From a checkpoint of a small transformer trained on Wikipedia: LayerNorm before each block, hashed n-gram embeddings.
Each number is 128 + 32 x the weight over its row's rms, rounded and kept within 0 to 255. Layers, rows and columns count from 0. Numbers have three digits each. The size before them is the row's rms in percent of the matrix's.

# layer 11 attention output, 448x448, rms 0.0515, rows 0-57, columns 0-111
093:148102115147132131110182160113148180176105139137148112124124136140103144139153128136134089175105184126156125094111110084142134113103157115151154109123119113118153103155150145123148147078153171107131090142105158185139141138099126116102106100138091162140141149140122133093148133128149145157108176100102123134133150175125089107147109158122
093:132099072147103171122099199078189148136176195102080131094082170144121134139123124123110125197167119166135131120115086119125112140096118146092133090113158143162121130150120099149164133122108127152097170146149126089120109170094121077097146117113139102130162136128150135130099115168156098140137131146128133126125104140131117132105165141133
084:114151169147145132115148044141074156122072073137111139127174110105109150112157125097152130107130143149126104159138143125144155131182116161147157127187156190124147126091123090097142183151102139115110110119141161156132097115137140187095113161193077100125127119127096131118149144109164148117137151058115163107134148127165109119104169136129
096:135137158098142107107140233135204137129188198152094124175058129151112083161122112133160056175166113073134132179111081108148102133086138105147109122122131130081053130157156193183100177112149070128133137126105135155147145120110157157103170144149124099132115086129093092127124076128079120118142163170143138085060136142125143116108093129126
090:148135125126137117146142088164112112135091104146163121134120104112065162133142118145143116106108100102154109130126133092106128094137113153141134117153113139095107133129161124134097147138147149122122094129134159159118108137117131099125128141120130141160127119133123099126136121125138117090120156099109167142182131161128129122143129130119
085:185150119134146122120157134142115124160124111153138134135140125081115172138180170160076115115129076094167115086132146143131088090129140125125130103122169149135120133134082141147165132131132165133155101181132099120128127162136132152088102107139095162151119097131121109177131105122161143152079130093132159147153133115156103111104122122113
092:140135180110163085142113075186066106118097107162158175149123130131137142142191113110134127097115088171132107062093152108156117134150103154149142123144118147122132138108146125133123102121163128140165104139110146144148121125177146133164132120143132128133103088141130122113125168157127144139118113085120119170110116120138130117116116153155
098:131077097130118108103186187132114109140147147104139192110106120182158158207148157104174145163092151078104169153104133134144112116125099102140104098124124085148160090130150145130139100126122095121177077103152119136184138117114157148098148083108137082084109161120134124117146086121112180157139143138132082162089157114126086100140080149145
088:158124104182134101137146089105091147085109143099091170097133146074148132100097088163098152106143111115099112094137153104105086076140087088077122122133096110090158154108160134113204141097164147102132096122113108144116162130124099098089110117107099089152120097148105114143070155117131154151143115120151169143167116142123141140138097120087
084:091116113119152135139117184122243176103099166105105118148116135176107077177142139137161154150138111112168162153124084150115112152115124135122101103138124135175136151127169121156156152123114132104121151105077114161151113133130135130119129078127097129158100166169175116134165113152135110128094132099092133158107126113143128133104168138161
087:108161163138124162147118085140065120139141065133164108121146124118138163078117139150140130060114152137145103135147153114110213107167141122149132151112119116097128126094105097110082132108148173141122139130160100099105135121132081101159157171115147161083147124121158118119099172098111131108140135176144120133140120111122123132156144143098
094:174091100119093121123149124133120121098175159109075089114164147110126134168206115125120102179084118147198119112108108158136061146124099134101161155164170120121067073181139158120182095185121089131137166186176117085122161164133174112132077155152167132107129097124121175147103106154072139125155149130117113122148124053140139080092100146114
101:169134188082103086190062144119082173129132163213128113115147151188099215184092137091112110152133087216198089115089196105131060103123196075216132091101119170139205052085146103171122103224028053159176102137083134119080122094121107106142148145113083126114153154123144162077160129154134120148121124110090112107127084125127108182146144168146
101:223125120151121135171142156187214116151077124093196184151081174143114071138160206114139130101198168100088114083159128165090125113174049133122061150120129133214086122086120174092080125131086225064172144102145165077052110059130158152109122119146100137056130145144139097117150145083072115127137191115076124105141113097118093177149135065069
099:203070226138101096146123212113089173132105163141116159119122127128072088107113162133096126073136118094087142126168161039094197110110116061136142089114156141146166050150136202161078086162144090120126072159126129045101151147136179185125123143104090164222136068095107114106127124121103124036135127124124094119131122085117132145140113143121
106:118003105109135066133186154122077123115125146129076177067129049131187207198073187147084174112132103107136116128100155201060085112153133157152113173066156142161207151167155133159091095117184177131108111085128087144138109127081054126157137126192095097174137097160116091110121138184124112086127125109191170140132112141161104106114125101136
091:134156162099146124062118128102137093164175110125074099150106120148093135182116117113153141112127161085079116153136109134172133110167198178062117168077071156071170154032193207137130175132132094165092093138167166151151117112168102122119125099136128147120142178076105123149109147168159093146123124129150160199089168087092141178161114169082
111:127130137116180113125157104114146118162090152127125154122178159139090170098091074104145144168094139121117109149146070130115116111162112084143131104163105143130158120119104117136122138137153098138104144153130111132184156108084161078099164101157128135086129162079104134103139146166102106152122139157144092150091119107175069089118093155023
096:066112133151134094120148157077104055092146078149071150202065111111113092139165176117171134124109106112132105170137133151079089164181148140110167120097179092102101184171159120139147084097123093136104115157205133112158159152117117125167095137157090120166125120095155116177138139116059153152129095105069167131101149107082189149129103131115
110:182118168141130130124121105136161076116156155134084167063186149097118164079042036102083114217164095156066107174115150090149106068112098162124167090079083151095095112153132209172122171209124136124112125137133209102106091112141120063131155103191112160096171099111122163153098150103104155129156119144098162085142113086099062149112089101125
102:071140064123103141104160139210115106149134161086083150178099115066234091216107104194078084139201195123160119126152167090057136119113186148173194134145126010096181173144096153064161121123139113047182122143101107089088087135132142102108138128149131065101119062179090136087159145162067164116095116066127098135154119094108143117134172136104
098:032120104154121148129109130091115084143147159134108149128139116134046103085034124091129124103121177070122116125129165119064100174185219152038175092108123106194124128102105105173102120110140092138072130083115155142099140076114092105117113118125167173119133110110151128084142096131113129125100087114145086172116161119102131163150141073116
098:076184106123176084094069135147104114166098131130080138157139170122100171163102170116169115185135137143101102135088227122156098155156155188151107115143072133147166183091117127137182066105104088109063123102131129134141123174156153165126096131154107166114099154147163113154154161132096161110120124137129124173118103111103118111095091199089
098:147134082096084121125117086096129120184102112131169109136177177113135110110095149162088186126120103178102121157103158127147144174082117217125134127053112107110063121076158127202189101112171143158103129126162154127125140164115146152102138094083155135111132053112131153087127135083133149123201155174085135088124135070103136126162119113150
107:110118123145210038150121163117092106145174064106080088063171137114150098131144179187059187139178078173155100156172138132141187107131138172131141093148099119164144067113094059035110087165158114100130163088121101134148147188157202115145112097103167151128119109141090127148162108165103161107070140135138169131145176183077146183129110168170
105:174100099069107071074128113153054142159055127140115130172197122102108128109171155116160081156148174147108130120187172031099109174000097167159119103114146107096089154163151128169168063137127120080120132151121138102101095166090119105135094147101088125133160118160151111169137131117141084151205091171115126129148153143084114153141098111114
107:130085144131090185084139138072079073102085130224113102122109153115166138107183134251126101077180143124080134030122102185141141055128024211101116076094160121168128190143071132129131180142146126108140155089116133090078106159114145122152106164120097127175149126164139118151140078125092142128126099119108142137105131159130086105149127048180
095:149063156126185108164151137121134153172124109163133112169146098179148128139130110095146085143097102134106125132120128167097079137065116125150152142174172134089130160180138157150123134115166114108113134123134142184119130100114144185105144142120172099164130165122103111146130151113160108186133169142137106164084134151138124067112168186141
106:202149142165165172051046197115087094107121182134180064145187141150073134080128112008123198147191103042149049193123123111154172162192090187125131075187099100134066101096088172104137164180158158096125138086140126124108126111131150124126098158090131162103092113140161130105182128064147113136147169072101125184123130114122147136142127107093
104:145084124152150103133055126119179111120091143102070161092073150156115134119089128197114078156107131118160110106190172137114113143095095138113075136126107132159187102171167088147129070176177195123187130120170060139117114103109103103173139134126126138140124110136139082175139089176137140156090117104150132150095143133071150051093140101172
109:154106106181091153085129115190122154122142165209202119177120129186150106072146133189102102155085127170083193141121181104090094196173114187119126127096181111130143059195112226085127161180101128157157114078141139103158092123146131149129093143133104169050065070127114100124091095087148158226126120128119084131112163124135165151080077115174
102:127127122163158122142107140133133097125152123097157122049180123092143151180189102137075115124130110144121113067177070144129156149121170138154166123121202132153125178197171132128071088059078143136150140085160129137107120129097132174092181132143183124115181137080224087169113118101147061102139113111172113148137148129140131126139089147151
086:134139158128105123153107161137146069075126128167127094140139124149129143135118116127181099089143116104083136148130103127091113159214097124156104100101102128115134148060123139114134089105144122145166119160088072139125112087115154154159139168070097063153127148091131146132200169180129153162108157063160084136101091103175130179169115121118
093:130121154157153122102130137101173125144093132171139141141136168192139084113148152147156131174101185096138150068147081105119069176151125058090100108109137116109134152066167097069146121139132118156136093057117112121152133183158101111127148118087107161125103115101086103123131131181147131197171071162104174129143043100136162085114123161201
091:110146109129094178079137133113111172130139119130165114066161183115132103081146138125172165149105100085137107156168118138118119151131123114081130100092117121132108138164145076112137189098146135075130098104164160158126161108165082173102113120122128143185141144171137096125152097161126119124109178183117133154136129115117170096175138152134
107:049144075170122135084150110189152193087129123055102100129061097109086208163132118114094118117093110093072228145151109149141064147083114136139103168146115146140104169014103146122053124068100149184103090114169105117164206100143135143137131088170144106109122108113117130086136177154173124176157161139104148162181071074215170067112163075144
111:072154125132155121131131146092152128163086144138152198131096109021183112151097198139135128150094100118128113139149101195119137186097174058131018131148099132111139153127139115166091198157180148105152107110140129149153177141170137151086124079138116130100090094197110131152134069137089086134145146174116098103154171115168140128089103094129
090:092186119098087122106099076088176159089128144133135128098091113139099158141145130101143130127179114138112121139144112066099162151125124110101139126168104122116160142171101129162127183096132126158128098144140118085138163156133092134109167124139095099133105071139139094077132179206101089182063151097152143161178172127104153100152144126117
098:162104126167109212116129124137133151203109085130196137144197068072082183139091112118055197158088065167121080146155156111059143074143087198152147179098088119191151168154171181149142178144135137138161166116067148193143117110158126126162147141135123123148156171171155104126095102158134072078152153162129133103101060168146136054078122129117
111:126162079147091048118119117158147157157149112216141125105062144014143089163154052152099106090141128109139021150122195097092150201099092126095104097158105119145146115194121070122144066182216127110103130254113163152157140057118128172128098109156146076085129087140107066163118137099110165116148115128157087154122195172131142144169130156167
094:166124121110127122158142098102138080098080088109125095126116136181072109154063172125111171063089133100185131114079100080129141080102147122139106141115106167136164121137120135119150132090030171123189135155142141106185123107153148157157151122126124125111102099190170156154109118084171137157130143086108138148140104172119124129083120144118
107:085100097166068137161112197116139088087124139127087172074102114130121154113118136119079090167224173123081199139151085121090082094082108106181175104099067034122090125103157102122150108085122138126180157143157172129102146127081133181102141114162095106086127095115146107103171147135107116155098104092120107205128126136135131083166154128136
109:143209051133154069129125123157136164112036192123212145192182078111191141093075118150126197221114108165102144164112105120116148176098105126114130191106178114111230106169154076141087158186053140181100128180101064177122062149122135145066063107118141109153131079087101150173103150132099143097169066152101121083157148163129125121089116135113
083:184149149140133143130138116066151144136074122144176134108100160146126116120180111137132115143100125126088158129176110094116155082080139130154141109094115045140126165175138129102084124165133136145143114163155142091127155161150128122136138108154127152139116133162083154147113112121162117107107060085152095190140121071110136150125136087131
101:189108147110118120190159195102130112023063115078061102157129191049134171076169105103166193076112244135064177157086181128166131134124213165197173122131037115109139120118182133115146150066131147117122148152076123134107121071160096118108141083129118100128196105174147071168116098129138090142114104108127176159126196207121157150153156108134
093:125179126159099151108095090150151092067144238112151093116146079151180127130133109100145103142119118126136116140177122162169134176082063107102114147070119117112155158149173150174119071142114142143118139161117196075083142131130159115102132163134104148173123077171168191106153138081143133098150177154164146104161114186163107149121104108116
098:160145098140111173189132107098110139116126125131130121125108114153164123099110172133126088140144100215142054153119187198123143169135111134120171122130120109121094069146107165143063064109092098127121129190074123084159090170121113096135110152121080196163106129183116176155099178090181099140141155135140192138197150103141052102121124064029
106:093130146104119129109089091074154163116079095166171095163167203124134158061134130190055160153131154108128140103108172174149121106141063106113086155121085152062112076116087151166080071130167082157111131165145097131143109128104087100099159085115118105082117080117145094120101152176170132073142120164148154126154122197090099146148121150135
099:113081134125183111127130117117140143078104153143063080133144218128084126106057010148124123151146215145091099100076102153174108115156120127133162156130121202126153071171111092103143145135189197145123133141181146099134148165088074160194111091106189118113089088131149071114097129114091186158170082185167092136109200122134108141101132121117
095:096142135136098120228064153095108179184091095164110124151113123106144127153178110144171084141070149124085132121131093116144119094134114092133132119079127111139147156116107128128150106122124107155142113107189137092140199151154147155196130133164104132123075132125123130131118092119126124131086101127153147112139103114106123113113095140086
113:149080076131117179183180121168128148086105146037120091159158081122129058146122162190210095178069145083154150109164148117140048143116123068111078144146084108098143119069057120130141164113128223081105121109124139112116175121138165152109132180135160096116107106125124172111180102139119136078103167183158069144118161129158154181122123118143
110:140124089114076157165140111116079168055043089098182144135080129126062145185093196069162156131136137153146114149147109148133196136185145060110081129100113100137150196144046165183124097134094090193190176128098055161166173149113164164160140102150135108146122127098100148138178128128129092162119203139141119192122124084153135080157097110148
094:096179166040224114130186151152152160137116194151111169100093144166134159116121122133119146192131134100135067180113085169150170138121100121151145155188026136176136101084132101140121105117130170110096092128136113146187145130153081112075168076124149119158135103138169056121076156123187093129154104183124145203140163190095111160125093186165
106:167042146124112112113172152110136101167076064050148139144208151199152171126177103165118168133132066112126100176076233192116117099108202125247078171050173140136137159166096089108096195116125197095107116131123100138128086104105145170110117152119115108097089103129082127142159113129091084094220134158127165088080168109132084165084154148125
098:117091066126067164066162157093148153082108119213131144110194097152083118142158205156179114075074133155127156127113086117092177066164082209109131110146040066137167069100075162168111183134154069087073062152128102123084127126158069116091109141154099073144140109139111137152121122150189128089118125116138130126108122135121169083147154167111
097:169162112220090141106153091161081132144183094179077088149119101174141117135212118132090145123119085107091140131092117105138040155171132139085102111102133093181185123085087067139109152117153084159116189123070109152153114141197152138082142102101164161059117151147118119131105091156143083130103090109163155184199149109139124129063120179090
091:137060073110094127138142109122059177229089199144203174138138057108159133144164107125130098183105116156093123135088111116119160181190080124089164139140098150171137188127117081136170092066135116094093116142161087171112106083138166193149151151117133119217151178081140130153145135069144156103106116132112200107088115079148089099123097182132
099:106172153121128210160117180147154118139148076146149114132140116130116076124110117169158191105159098098135143071211098161197160083085024203139180094110120066157217140087103147132091181153098089112158113090123123142154165101153134150128104144151103171112094132135125094161127085163140087137159114149084123158139119055104144146052120135111